{
  "d_mlp": 1280,
  "norm_place": "pre",
  "rope_base": 10000.0,
  "init_std_down": 0.0,
  "optimizer": "cautious_adamw",
  "schedule": "wsd",
  "final_lr_fraction": 0.0
}
Each number is 500 + 25 x the weight over its row's rms, rounded and kept within 0 to 999. Layers, rows and columns count from 0. Numbers have three digits each. The size before them is the row's rms in percent of the matrix's.

# layer 5 MLP down (transposed), 1280x256, rms 0.0116, rows 1096-1202, columns 192-255
095:490529516454448434491492513506519519502510545498500486488505476508518533512515501516506569483559508481489492469510503508505483484458486524515486535504475515445510498474484512491530536519476493
078:494507488489517478547514542480470520476495518513493518484487519450480473490479513512496498520518536510476507498493507522487487534484482485479538515448525487502510488497473507486492488552489503
088:482516465501518472494481485464478498510472515446527513525488514476514506538481544517465471508475529484502512485492502550515474480527540479481533507517517466535515540482539476482498527512501503
083:484441528484500520490481504534513505497512503514487483496510503482512493559499551462468502500501493516491468482510472531520447508466502520509475477543484490477511501524537477528506470497475528
088:505489496452496522484520535500461466534487510495525489514515484515521523467510472523448514476532533457505510509509505500511495506546536528515488555486493485524436529471543512455516492503522533
089:488458543518518510521500474487510469523460525498491550523482497499500492483487510469465529518462491535549549493474415517503544492471485475499492569516491463549511534533475547510504511446544484
101:490484515468503539488492488462487492525499497518478514485517495474542497511508496495549540513487513552474489498455508502505487483449526525512517521521529503485451521486455510528518535512450505
119:498489485465492475529497517535505492510531514511483497479451545495492507469525515487483513499470498539506492477500495493533510522559479532496490509485472495513507488528484489471493474512528509
103:505527515500479536495516523492507523575506522495513531497476511488512521510514498515492563483521515507522509465464508541493505506499473489551476496531513552448521484470492519503517516502473510
095:515498476485479512560515494473498484497497529507491502518544456464459515502520497497488504496486486471480512436546492511495441455568468512468528503519504466532471454511510508475514482491487469
090:483515500518495478477486474554538482499533504469484481510507499520475473462522476488487519498489461504497480471480510509513507526545492488496477487514501489452450479533471490487485501488525457
083:526520508488557523496555503529517512457502512477507507499509501505458527443515456458514495501484513505470486499489477474514475482485507488499506463518489476514505524509508479509487467499492523
085:499527472469518529492488517476507510526508513566455524522540518493484554533533498499515573472474471503460504497504493514508464485460511517465506472545517519544501473461477510494534467480486492
093:542542488470530534490514539516472526494494546546490517459487516562516484496456511522515519477466439510508491473516484478532506527476476491490498501481487510519481496495432515511483507545493514
100:526465455450485501504493506480516483525494522521517514539512447524508478481553497513478492484499516479529499501536508492503449475502491497476513499493523491457510463477530469492503520527503496
101:533511480492499545525525507502478508516555523492498505512509485496483475468479492487551465461508515480525536468539506481464503468515494512516517494480524511452486481472498472484486487504497542
082:486504522500505490486488487513509487498502464467511492506488512498536494487506463490489479505514504548541515508464505531478501526461511474505469520488496464522522482512502514533526462439474465
089:447521525473499505502485495514499496547469512497502479481485496475492514522473562523472510519550500493512484517495513489557470515520518481541468473511468515509552501489504514462506500531508529
090:537502538498525432491471470478531512520502482512486542474499476564501505463565483492442447456510511458519522507476512528481496532538452474522507508485516548504451483514495517516518473491500517
088:492498557490507495486498466581454464512504520504498493491507523477466523534489506502502510492527496526464503566455493429469526512464510545487498518520493530497520484491456503485500507459479443
082:502484505533478477535514476484541461476481506487466478535509481536533477498489519527507448539542517480493531538502503518471478469525524530521510494506500506538523502485522508514483505510468523
082:525471490503499463505469511500532525475521483487536524483450497455507493529496504483491491514482507504498497484457503506489519503486505491492492498490528475533523540540465475550564505489512521
091:491512476523486468493495466540529473490520519544521534503476533485523480523454521497512511505485513496490514538429517497513542543478519455500492517517499475523512527503472517448508491480512467
090:536523585507520505497540472521529486472476498521488511497508486546496505494475528494488492495488489514512475536475457531513530513506486499494483493460483498476502524488522519454481483523525482
200:513515481471476445503523524545506516513523502502472518502514484485466514504514447481530540514526497491500455482549489499522508504511496495537470543483486503486480470482534487517499497531498495
091:537515480481518546529475520481508524472544501493486516515501483520498541477546471512531480497494526517486499501514488518492467510490479490519542464522483532496535482514539534522539462496481507
122:540507490520490503525480479564501497493514503488541486524509483508549524538474511446512548471540508511470483469501491474521491485471486501477470481524450459498522490515536469474489551474436504
079:505495485494521540525459464543485518500508535499513517512508494468479524463496443477466522480499508532481540485503513509503504506486515471501488490495495535486483486504504540502520481516485536
122:503486534558471525495456452494537493494492516472496509491496480479491512496492550494512509509492498529509497536452484518501444487496524504477484485530483509498540492496497506486465501475474507
150:520481496491494477519522508559530510495547518504475502485519516490475531483510430460515545495527505517527455492526480485507478495485502506517469502495486495482493478461503475520521487516512464
087:467459514488486494517484515471510493510507508510497462514509536475496509537516462482468515446487538541547497457509515476523493485488529517480474488496511465524517500493530469526473530507540537
089:441489524521505509485516479526483519495524496481497428488478526552500528518473477504457512468550458547534510489509475531537496518502503512510488508508438496474491495511519470518510501483481491
091:431475524470492498485498500532470518504456512502526478508482502525540471502532511480473479498504555551529498533458532512528492516502534514552481551517488456531533468509515498469517482492524478
091:525510525487535524459490529550524520465535528494464519492522517550501480516510502474502490481498481521469501521517482520499495527532475500535503494503467481499501500500483527480496470540459472
101:478491489504479449531520524543509516510520535491521495451457528476490481502480503519524537468504514495487497489482502467506487504531528521481510518519506445450532512508533479535482472527466516
216:535497487493479466500515499563511510511532507510470521473507488471439519514527433493544555502522518489502477496541496502504480530521516509518484535483475512472485466471520497501512487504497499
091:500475492463471515510503540492472500561495505490488476542504484519468517463502494513521586472503507479482476494473486481522483498509525528512493496501499483515524500501507468461480512487512541
087:520525441517521505525507463511479516534512490495538504519498501455448472538495482485565533490482519440445488487530480481483462482519497489463496525478513495511512476498511458487516479522485527
088:502491524545522469500506510493502541519504524502532537518497495532519433538472531521499475464498486492521470492500537493484466524482499485507504509526544519478525505488492518551443521523471554
085:504482481471541490457548477479511502486539521481500465511483554509528537517487467482497480556513546517512518508521541528535510497500492507516494505489481523517463519508533525547560484514504488
109:522510549536489522517471521556479508513480471456478491463532485524488532452455512479518542474512500491505514524462500470436502507485480543559508497486503491500486467496463507460442509500500485
147:519493473478506463504509531568526503525542514514457530472517503470450532504504439492536516476540556493484484540512478495501484513505512496490467511482467471492481482470501506503521498517489477
092:493533510456498483499491502507470489540502521508495497502486476505489551497547488492507525484528495496499505516547513517452442530508470527507488492512469515437508458459578521502538502510487503
088:506472466469519534493502513495485532512518491503511469493529525559479514521535493509520469478433461481495494485521553518523438486530471494497508467499513506512457492466486491519511483518515515
120:518486491464499495555496513529501522519502487513484523498487510512536504452534508479504575503512486491502471515509497505489509489525502522516483527517466512493498462490501516457472481524549519
088:462510486541474499486523518522456485546519468509485517459494515447487514510467473509502479502516470541467527521477460494493542496473506501468566524529499490477500470493534523508507463474471494
078:444490478464484506495514484523483482517536480490479433494501527412494513494498505508487493514506524579489531525480502509503493517524521491484481530526475462515537497488492469504528492509506450
083:462520534484523485514513515532472484504532547468465498498460495522526525524531495512512516486492481502493494467514502500516497529501451482487510465518517508509475506516528493532488502499507490
111:502541517469470479535505500539508469521492532499464511507509545527485515509498471473535516459504485468510466505519475510515503518537520521564479518472487483505503481477512498474500497531494506
084:507504488476518482471500509524504510501522523458543507505496464454451502462471521500515531505475462472490516502485451452485482519526542555539471502479520499489486510511547466447473503493537490
187:535501482482496466515528513574505532537524522501475528491515491479440532505518454489539543507530522497478469498522498485503487525509511494520474517475475511487483471475523512514515489520503488
105:521512506493483535541505471500544521489546511473529498489492538526477504459511506491446529508506530520513470510470522479506481498500495480515493471482461488518495475500522459468525481520495499
116:533500511491496490511512471530513569518538510492527518509470513486455509486504509485559514505475530469509520492515504457502503508501513517437489467494478531507518522500482517485497462504492443
084:510497484496480558510503544501551497502514548530501518477505514484511517510499505528523518501508499505499479471534491527546476496500468507471480509487492503515524503474490500510483488507508496
086:541511433476544487455513484488493508454487512492513479493517487500485522534550475503535530481509491504502504504547452526480505481472517477513473528517465544503469495494534514478504466513485496
080:517517549499515537497526532481525493500477500517500540493516515481522471451507498518477469504531467509442487536454509484475530497516496513524515489513518511496500445509459446464469507484497523
086:529463515530483536517532516476488478499521500521517509464468508532476517536511474527507465470529464525535498525569507502506511493464463505436463504525491501482545536441483497516542495499504546
079:495479489444486475475512474537485500504503459477479491537519471522469524531534528553487545532454527476468501531496518530507461518479519550492500463503513474467467479533479476487487517525488436
088:501475536524521489479528502547462493516503524461529532537509500535499495516500462534482559459452483484485491521503503470520537484447499499545493491490523497506510486484485547483434476471486501
101:539505560502479472486508508563514492505558501544464502489526509508509503502499502477518488465491550515479489517495455513492521507495449498513467474516514510513520490503434490485509527539473466
128:519480479471510500490543507546511494534519467524506514486536535511449521481500478482496535498487520517494501517455452483495501514517484526524477495473500511524498459486523497502514466502505505
088:504513510517525528458525495494565466472515493527486511526496511478486531511499481485499503551498516451529501485499462493569511515466498489526518454502495465485521496502505514506481486535475483
094:498499536479472539505516492478503498539503462501487549459480511515510511487524463518489558502494478502423517517546488498488513551483494522485475518527524543453526473500466563522475480540483490
096:547539489454511561522503501500484523458491463535504518469488479507510529495501511467516564498468541525452471515473488498493482505512515479478470533456495528480493456477491513474478489562559532
083:446484552500533500496517505509481489509488491511497498475526538554511466462482524516524485471498501534508497474497503531524483487533465470492548487461498504511463491504446492511456498520508518
105:452530463454462471519494506550520506494553514483508528491503492491512457558505531527481525480508529527473490500517521470444512489487546494497499547496447491455502493464484502504512486527488514
094:470481508476510495577491506519494460551486541518519490496482471466478506505471548515491522497523507473467512464511482522454457483510512495468479492511501468513514473488546488463567503513514513
090:525496506496483499542503531450461542493470493493530500501512502524543507450515490499487443495515513480540469500499523476483495498540507501525512482496511562507506483478519508528482486526521511
098:495495516450460501519486505517483506537511477507527417498463493510522487489516503474458567483496499463495456482504534470506495550476514476501526514465499488477499430499503519507536502518501481
084:527494465462488447495504493488552517532546486493491520490501465501475509536512474502503457491503482485536513553564512489514495492505469510467491475535515492478516495502555455508519490510491525
096:457552499474514471497480458537470483477489487490503469502539529488551515472527530495468518515520550507495535485471514514498532509525529500544509503486446534480454452505488529498533500500477457
095:494495455510523566525501534472460470511497501498483492496506488488507495469487495494558519520521485478463499464529499446464518462515519514469488469513518510504536508477512482500487460522484530
094:475493495508492533458490503476510536506465484496449479494481498520526482521535519540464471492498498486508520481485524487497500460520456552545529500512501489490471505537519465506493527499480505
084:507554458486500468522496522512537508510518523484492526508507474439520521531463517499504506519473512491534531501513492510498513499519511483495525519530497485485490511490510551507491485499497461
090:486483496462539526527473545471502503488499482458484506470487478527513518522484472523505471517480499529531533504531459575509445526474514509523489475458509498512485518475496522526518472547517501
112:497460478507503519531498507509493486507506537519527495472493503488514463483497533518522514490498500539432500481484540523474526494518504527513494478517472471496509502504490481478470560512441488
082:496502499526484471457483470519477500499501465501506453509510530475512469487521503495497476552476473501520501469462512515518518511548516522525512531513476524495454514531494473512486497469481448
087:498497539456553477483537529506491481499459477516475473522524517534536492477473490482484424494521526520480499516471514558489461474522522529496520520491476528502514464483513445515474505529521563
087:497479528445531468471497451524475482478480517480506483524511488549517515507490526487491522494492499515506498465513504527540497522490472486499524531476485493466439522477520546509528539506479470
172:503499496472478451541534500575497528510531508511474526465525513464448535483487456467522535491512528494502504494530493492503477527495508505504470522476490492494490480465521496494529477500489482
097:504505518534494497478490514415487527510478500487509532457506510542541538465520526507473528493533474498518500507495520531550455507548463486502506512491472525546456460501464496461475541504548505
123:508532519467501476539544538531538544496538493529513507490536542494432504485500475445503516483494519504526461491489509500506507460508470505523505498468467486486507436483528482477496459517530486
112:499521503477493517512489492445476551497483483485509480480491435530518510444499510478480525479455506459464487465524495468507464510566463498493483516486508491499497500468478500509466486562507488
105:492490470485512521530507480530512519462514465511470485475504516541474512514533455484508496501504493531525509508469484496516502475499497519506542495494448490518491519492531528470507515486503475
085:512485521476480505511496487487552484525486528496477522478498484545518512500471521505454509527509460497476513514509472546498497488508504466515519506490515470508474454538531507516513452528481520
152:535499512469515489537505524553526520494557488497481546505512477542451525481490446476516522507513513535514472491533482465497517492473511510544522485448480535503500484480489506526507466540538504
098:477530485507490530522560503514537519537497505549480515501547480480525465502511522521482536481523501519487514485489510526504467495503465497530507540507515481455528494499498506491485504551488572
086:503510507501529517508476525486513475511531501495498492509506500528467485529504489513517520479531491490500510518501534485492464522461484488489490499507472517508553489477459499533511490503474516
085:511537499493485493521487506503519557542490512544517528512489520498475497471509578490492552484524508494534517501468503495483516505501469496498551514546497467481473519473514514438519504494497498
079:520501526498517539515481501490500517528524493528498510453497496514464532482548506488534593479499516494426523507499508513505478518499500479468455466517500495473508482484476501513503486534490523
088:457462547533484497503504519514510456532473522500499496535475500465557471506495527528487448532565474533501491503482514456480454492486468512487504476482481490510529497507491508503511494481486490
096:514437478507487553540521545463480545479511493487457513528487477533477488472502458474497486526509517514526519525521530516543493508513527482477454486490500524552564480526473489514454494500517514
094:512494553489525510533503491543473507486493464480500485480521474482471514482502509524463498482513505486465516513465515494513495511535527496491498495505501531519501511497489494475504477504508514
079:458546473500463474509491470473466527509508468465518504504518509454513533491497532502471516546499539438522532534515522518517488494570498521511495506539476462495478498507527520465522508488475483
092:487491479486489493525475498476479524541502488485507510493504504478474527503519503500484509498524493489487503536516528527506449464536523499511455484488531516520493476494530509478517447494534530
101:513520497510511527520508488488476541481466518493506530484528523516517498434535508484484558472489474510498503515517456496505476508485444509528502538454518551517474472501447546451492485505535455
100:519494493496519477485513479509503489537541479512495458485506481470496531498511454508501538522483441451460496456497531492490515460508516537478489513506457525475489483504532458541492504504484516
117:508519535512471498526474447516520524501523495503492511498487482551548529474503529511492528464475477488515482506473489477530487507483468457476508437530545523471495509518453523505474538464502493
084:478516465478490523504496490515536539502518479456496486497492494469513488485517478504515510473499512506523520509549496518491426498521501483512500545510467491511525506489573494500521470513507514
114:546528510510433511535447495496502518524499495497505559496490502491556472481493526498506533496508520483522520531481503463515504505479491506493542489463536513512491512489424532518486525507518495
088:513537485492489473450506479463457489498457482514518547460500538450514524495478440474508527487515513499522554535480454525506541487477519501480484567452511486514495494509508479488513476501551473
133:509488474497486460493501538601511518499528496499503521503460495503479524495511485477552527503493500523537503512504462494513471517490505496518485553530459485475466492488534518506504464485515483
093:453520546497504495491477491531528487462543451550484508459516542508520504499524512482532545508480526524494499536485484497494458568459532485517492529511482503493510487454508545512497425529473482
090:515501483489463471530493517545500475483518515537507533489504494474480466525440497512495513458483514471504498528460482446476522456557513507491500504450514448522520487480511517456483497499546491
123:509507460474478531527507485539525531515510497504495538500534503503466506470508503411495521502513510532488517508482467484462523469488519522537485511505450511480542503476495484466495504509530491
119:471490495512528537514489485519524470495525510502500470523476482512503544516520556498542548503528465516465442496501512462539448507485490501503517446519465511495568475491510477491479557481466478
085:524492548516492515497508497528502519526543447525488477511501528484464488496473522461479510474480502537487492498455509483452489522496522525486523495513535484503519472509494474517500493473495501
# layer 5 MLP up, 1280x256, rms 0.0119, rows 1097-1203, columns 192-255
082:499507488537470483447515480463473494522514511496503518532487511529438534482453507501543505511496498497469487431533459544471491491520470506525470472497523504550540474487522513488496504502491468
086:486520497456477491543564536484523517520520469500488534513490481534511513510502516510514499530521494504468528466527504482490542547465486503485494517473509521480517484516491529473545487517480482
077:508443495498463527567558464443529543507484495534497457541475464507490492538461487474520507458508500488549476511552511525495494507532525556507484487484547522463431499476464496490552521497483496
084:518509476460457522478497533507528494516460439497497517468498492499514529530521537441498497468468529512559519456482501505522504502444505479484497484459479490529514536524490453454486492504504511
094:524473486451487517502483492500478475466485467478499491559432500488492469484455457491487490478511463486521566483530487470503469540513505527456489512490490522477507515455470541534547504511504497
098:478528509506518493478485522477533486526475491479499493529480475497466490496509499500490507502494545499517475518526465487491517482529527509524467495470513529503487484476511454548455500510501503
139:482454460521519498454505502489518517521519458503517519547482484540472472492456461510495509481466489509507446497510479468531497511484507511454462447489476500539498491485483506548523482463499495
113:515522540520527496475523511493476478512510491491503490581499511532512541492534510537524499517494479508524471495513505523532524515505525497499464551457491488507516521543490517506502523522475525
100:517501482490501522504509453504483501535542483525505467512473483479499519483496511494485495455516493525485457496509485496467498466537510503487455506510538504502502485487459522524472420522488448
087:485521519517483489498548484474491509501547518504510480488513510456555483507504504481489493528529502519509511521529513553531466509453459485495524533493511508490504478502502502473515474483537492
081:549451555470539451514458502484494485510495504479501495427478488485528474531468490550466528497512501484497562512525477504507469502519467513484544520497505512540476538509517518469485470521500480
084:446525481507537499517478525497531486487470525514496472487479494507470492519507471511527495482582544481495536504543496504502526452489530526496464497457513523490516484485551498509506521465523517
089:492474502503505505468466493504510498485462518520505505485493529497460478482534483502436532475511482486517495468513491502474400539489512490508467493511489510487553507462511467528520525541464488
096:505543498519491493493560457498484508501509497526499496554522504491546533473502510564509495483502538500472511527509442504517463518506478530540498467487530510525527502496511498533462461481517493
099:503507512515504519516487457495520492508478510509504507466491540523544495484509533498514517497485500507464525534469505490504475469506514545563501468492526503485513518530554441528429511523521463
078:489507531466467526467486480497512503457541486477500485447490557517504501534512482529477471533486477503516561501467535488504523493510526511494511508436489487457474510493484466473526501478468531
090:586476481481485533531543474469508509457471499533501508548492441494500517483540501446492506485497490483524466466532495529481499520483496531510535474521515467470472493524495498516533518518502490
087:516508532537462533430459494509493512468524490462493516504496482478473522517523515525524484513485491506530496458507501495522496496477513485492502506489561518555492521483478522461467506485478496
086:510536505528511473533502509461480527507499528487508497502500485491526491514561521514532514491446508508494469549519494517500502476495502489507507550509481528505455480493552565506507509489552510
080:507536556519520521504558506517509499453488437509500516438493482534519522484467523514541489485473516510470547509495493480489527505560491518551546466502532514482472512497505486515498512519452467
078:440523485499490499525500560520492475475511512470492473495449494519502515546496506488520496505546504498473497513535498486540455481536500536492530524482533498530494504515489566497515515467531535
089:506488509484455500517523500508493496514509495477500543486516486498527483490511529513486478517487521494495542519524524513528493476498516518489509497494436498482486503483474538487523493487527565
088:514466483470475484492488506488524509483486486472506441533497513526525543523494486487494523466481515499502507485488529499519487500500524524508512515518472502472491516436524443505529530527499509
201:489506491496488507514494517515520517480519504487553474527514537511495490504486497501470495489537526588534491500540518494464479520496464507492514505530518500517528480535497516495483532486506482
093:521505496512512512527475503498489461504475506493500492497499503531522489514471525562499517500526536482504530496474488519503519489527500515521531456535494486482495500476531476517421486471525485
142:465466509539484506501522475447510496546515471509508516491480495537535506484512490535508504480516495518539505567520524479529479458555514493491480501483516514480498480489504520505537502494501494
081:470522475462512494510438457462508519513499540489500459526477471521545516493547538511518487495513526485547532516514491514500488522485493473501516458535483489534489502497550503505549454508526552
162:492499490478475499519457596481496487507506477495498467517496460493461518484508491520507506474561498504520512550499501479498556510533496505494490504517442486519497554535516449547531455459535492
138:504495474523490494450484489464459532498498453483564484479459525497497476512533503489499510518491498538520451527502497519517551488500476467493509501516492502494469481527506517495523502521498523
091:519497422464512506504511493500536479515516445511494464504458489477536518535552502511483517494504471492475507527523502519497526503495529532480506497538528493492506488469495479491551510491525507
086:511465500475483479504562434510482497520505530487504465555468432479503475509522496482508482512488503490533521527514516518486490497546504499474449504510516483464497512501465556454539522523495505
091:531504476478503475520545493492478522511521513526498510512474530515522487513514506512479506513490474497484541494486511493476496508488549559509515491477487514470488486520479509514511494478515545
089:517461498455496466493487455501469516523493487501503508488538475505528477484505499480517496542514458492498482471506514523449439516467478498457501484531478491458524502462504516527495532494501500
104:466455504499498453527515478500517509512521511504508501552526485506485489549518503492502499508478488525514428488531501494499505499459521462517513497491508520492506483525483524483538509508522555
211:536475500469511470531489534530490517459481486486581493487494481464513482501485510462516497472483492587464496487517524485494550493501473495457482475492538498512504490477492501463520462496523522
087:579523481491522516483476534511505505492486483551498515495502526498552469474536518473508504497494492514461542550497498541505511503500508520557495490509521492531498495505504480504441495461522489
083:522520468493541517468498491464495518522492511496497515501526537514475500466481515490547479526489529523458491502481460514482513500494468508505481523484502505562512499504501475497488445471546433
091:517544498497498507492490511511475498488504506527490501571483500448502515494464491545489512555527484486465518496552485514506470524494557518507480587528496494493507498502458518518511508514466513
080:470521480522512507507500500511479508510484474436498534475502495518512497526489548492514495537499496503538549517495495487500555482504529511476517490516523487529501485541475519439542512496432503
118:537473532546500513455468504486527500530508504512506489501479465523500515465565472507524494466475496485503491463503493536518475463518525507482499499514473483497505479534540484522463530463532480
167:540560514508470446482519537497495484508468558467560455498479551505487526528476498478501489531528508547508478494509488481498496518501475538523491491483512502521510520517544455520512489501502466
087:486566479532485521525514479528488508504492508491498559510509447478478497522503515549512516486527537511520508511506514551516507453521496511510475478508488495511529515511474488536448487499514506
086:513513476511534531513466493522489512543467532513493480503511500495522470518567497477478493494481484515465460511495471522496480493424497519506551514530511498486484481481497482493464479506519505
123:518470488531478550445474493478458505527535451498531472498524458488533473508507462466544484501454499555521487511450467520542495494496524504498489484480526524493490497464498482519480510478512461
084:469458531481463515537480436490485459509516503485501486531487478497477473491466497510546493485481494499506511476499490474474536467524516521465455518482510529523499480475470519498460516523508466
075:459491487504482522525522448500533504568497493514501505491487476542510497502466519502495497535475491495504500532488524521482537503573476555488503481488503457537480515450498515532553512502537505
081:516482462514507502512542469477476498533530498471502499524512534499511514510511506507521528450547496513502526514442498487509514512447469499486498489507520511449505472530500510532479448543459540
124:518480530507462514483531449510516487431494500541505510453437510519528484495488470491511515520506561524459518487502475499511529497530523468521475475465505496503526506506490540521527495473479489
080:528505484514487511549492536494515503509471529496498500497456500486531489486529538471485501453486462509499474500480540472514499518447478490511477484519510496508504494524548536564479502499529474
156:483531513495491512468506490502475457517501474508594517457499496468497510516492518470547480498481500584508495507495512506498524485488517481493477494471506469548542503517529504539517503490486518
104:509523475470473493484497489490490507501541488470512505440457440516444509525491518522488528455489481499506514523488511499512497527537474470484532486534486491547492506496536453506476493458524544
131:510481476509482518525466493487483528493443476493528577482496483471492503521478474502510502542511517549524487490512455494520480505493468494538547527533509502514506499533540467469499434497512524
089:476496476484506510466525506477554540492460472549505446484500499499457495483537542478465515510495494503510453495510532486478519496510500516495464448528503519472488489486510494464504537503487476
083:505532488511534473448490477453488478458453515465495501465527482541561473503502509476456492520498521488526510479507477544478497497463548513544521508442528510467477503568540454486491495536497466
077:534462513529489485490477487487470495509508523519510476478481519475522502478524498503532474468505494497535489501497436472450490511500481502483456503494531483538467485529533496527481580565488509
079:519505443478494494535507454513435526509487502521495495555493457522505520491519469496516506525482535493492435505493514507510485509579516480520497511528499512491499520458541490509514513501512516
078:525544494513488480494526493480520488530476493492504500498538537496483540503477503486499499473481504521495441525480510511508547531463453524516549492494479506545509471515506480520495492484518488
090:487492511468526486540423519500506500449507491493501495503503532504532545503493505486511528495489493495481559527497485493482500508485483479491481489502533510515500499497499530495511503498504514
116:499493459510482513486504451485514503494522505513509458521495507528487520466506491506523503526482484486506483526483521503549471508535475475516484468501475486494505500501508500544485510551513517
137:522465517502550472465479521483545460494489481481524534478474511520454544519526505478482469485440517507502527478477549519480521511507505510468480513491506487510483489491517501502507520502557489
086:549462512515523538526526488481518494477526479493503513469472538508516515506452502523546526478501502498537558484489507553488536513518527500478511497511464498501534528483480526471553525519493459
090:479497503551501486476480488536489472517496485505506527519519438473453493500506495506526496516543516504516522512515462488477514481552509468458438513511486508549542501475506505542430498511463500
091:511486520496507505456494499440476527560483523458504487507498465545467520510497503491503512521511515493499493503515478461501486524527489514465442505497511502556523506464510446549470507538519509
077:549481469518503487497457523495504487538514493523502464534504571464507466502537487495514527552471483490500486476464452523504460518469480499522476529545500505465497494517507489492487571538520471
111:469533513471491515507484501479518494506512512524496527519517437546486543519538507500535502464533480509451474522507523475512481540477508544513516484500503515492502476523495450521512516517463517
099:508515528536485502512571452472494515538512489534503516506505440477490487482505540496490473495476473500503404483493517524482530490493478493490495507495453488477499498502526516489523501530492513
084:523486488523449503492532511510468486487516483481493510499481474517499494511519523473485505468552502501487511434505531467536505518455494524524568539531529519523483501509531489484481483503431492
106:492491542496468527505520474523484521514479530555503518530475522469480480515494530497513490515485515521459472516463488509476515490516478484511483516457457486506517490479481506504494501502498523
082:506528488520518461493435446496484493482481514501499496478523469509508507490522519535475488546515525510495470513502491538507528453451512514532562483543507486513456496487527483510486518484586505
097:475531501532452517555515473487490504476526522494503534466513542542541504535507509449536514495481494506514519489493503532506517507462501510521509445457484514481491490558482463482506505555455474
097:504466523502487507520502479495524472558490478511504532468519487488519504490473494446494519502500506490503472444505481530526510488460483504504516445468507508484528524504532493475470481515459481
096:518497472529516457502501497511501442519512532518496477524521460483519505525489452492524509466506513505486475464535510488522464496508509512473537516509522512460499483524499520519508499498515503
077:459531531500519506517500526527525489493482473458494498502483472531516489472494509491465483517521527485479544447505476495543499469468522509468488455487458491481528511528499491464533526514469491
089:517482464508454518494532464514514504546473490501505479510483489496510507483489517503493516463493486508514482482500515479478495531502491504474547443520499495489498540517490479497495563477448460
125:490502464524486462454510478505475482524543523491494500524490497524509521466532538467450499462487500488518471486520446505494453525497473518519463486518535475440525506443517475549492497493485517
079:464481497505451522537520507524497495519520515490497484549504472486486458503512531477503504514486512515505500515489533474544481534467485479477516524524485507538471496490461546463521440475465503
084:492486489512478504475500461530515531532478474509495494527519452517496537536508516426471503507510539492502539486493480489476496517474518517500489501501488501514469503510502468504541524546486486
094:479490478482445496539518532481482502524477525478502539508503564460566507510476448486509510520500498506469519518486526532488484507543497492478504489464507495466530495517455499478478479534514512
167:462473469515529522461464538550534450532506531505568505513517504523482487483529514502527518513506519555473518464494507485515496504518509483499505532495485493496490479489507523480541498510486510
086:508507488509479497510516570492453466492515527500492493529478473524483499484527474509469501497512484505522509485517516508494472518483500512484472491501576482475509486474496505524466476528510465
129:504466503521482527486492518492466476539488513493516476484520493523470510527501473513487515483521476479525518473497504487486549523484500504499523571511501519486498467484516528528485493437511495
128:495480503483530530463551517490513510538521495485498430537491512507435522477510500517488499513513537520506498473529465523507417532525517539440485523485507503514517494439471531483502482521492472
109:507488495519465511463496432526484481528499476486518499511492513490524506521524484513484508455471508512461526481461500530535518475488522495498510522510454523446473479531524429470514514487523491
086:495485527499501530493520461486513508469495480519504448511501475498484483489494520510472479455510499505514532482545486503468499536490475520492494456504531500513495503447478548510508540478446512
148:504502506483486520476491530494478523493473490483568490464532501509498522514516493485502494460488478495479489483447494521538478455506471518512471467548453480528502463490528477537502506493483461
105:461491556497524469505501477486485527496531486548506466555515501499516476537494484526537502497495495477481488478520489485521506476555523537534463447464504503520522486563499484522522547526468482
083:499519545483515563510501510474452507496497509498503480540486552524478492449516534492532510526470497503491448525495447521494489554504471470535560465501475505504492506507497494498543548491477527
085:517502527507476503499517517509494509523480492479500529528489472507452493474506484542482504500518508486495480432532477518547501534506499510499498540517485476494556510471494496466475491495518514
076:498500483494539529496481506499480503540489515507499488553513475520467494512553485501517489481526496504535506526529462481533516534504426473480473461512480487534564527481525503506459501514507541
087:481486513536468507525461497487507465498510441517507493481492495514458493505472533520515514481510511486479476482502528518471521506566515517488455486524481470492463541494433524503512536491495518
098:541521463464499518468497444478453481543505472506503474504468514544497507516463485497445492512520492491501511517478482487490510516539486537516539458511502501534475497521524504496490490470488478
093:515516487471542477500430525539475490503520507494501508498514480468527508527541469500496491482479505496532469493475518482453492506504506490503535548501507484543469514480538481457507483496519533
075:510481484509486533545526488484464437502510479463498524532528462554465491478481522456477519489494497521492532444491545514534545511477472505519534475503518501523475475513494516488515459495483462
087:538528437538500535466459508461504511520477486476486469478467522502479469532450495508485479474504504505527525507519471499520551510478516530540488477511533490548437507484514483496454513452469461
089:513471500547484467454434550467473507524513522525510461501484520484486481507470456525467507517511490495512536465476482487505468507493517466482442515488518521514538488500543497517484491549474477
098:481529514508502525486499451535560492515498513506493461475496476522528454534505519469542497518477521522490478503482421546479536507491508515520508509479511530464468510514485469507504489471508477
114:515486501525521517500502522450502482492513534510494462530482544497479492505500477549464490502479478502495507498516544520571535513506488489496519521527506522474515493475521529461462509530526519
079:429553522516523482502470475473500509472476504520497441473474494478561500530486481535493511562505554506487520522481497493532513499495543504522506460496514505479479503505507467502538477498512467
121:505511480523453519443504545492474466487473490504507496526469511502448500500498490515505488512500489511503450505525468510536468492510488476499513491485521509561504477499521469549491507469497501
086:489474463504464537487504541518483498494496523435500507501436484508465473515487494493519487526486508513568487480485534462499514476511528467463464548482500519546521480510511489517554475538500486
149:467491542453481505494525507503527517516475480447541564511486498483498535492466468497484497497507496549495528549504542470516512523515544513483492497508532523483492501480477534461538480557521510
094:538504547493452532500530507479480535518521490497502533548489458522496485523482471501516520521551501504529518490476507503500503515459530502506510538515496500493488504468483469499541510522495534
091:505469501443492497468459530488540458494504514515503462472508514522509498464504508459501495492440474503465446489469502450508492498502478528502516449489471501535513488507470481476519521497501510
131:473485509493475505483497498523470517481562441499527468478476475471523514465472489511536499463525484520499537514503513549522520462506490480501520484518480507494502473507527530540528523526508508
130:499508495526470500517484506458529500550533453546499529522534496493477509520464454526521518489513516486498492569523519535524564505497507485454488460480452507451499513480516472499519476503487519
079:502488545499470522504480458521487510518570472508505477506476493506501493527516491521508484551507488501462519536456491517511507493520500514507476564514524528496492487476484565535504512492534507
124:513503511516460537462528512546521500537498527492561525500482538501477532516497480512491495484496502586526511486524530556507510532480475505533523528499495488468496501463492536473475511497505486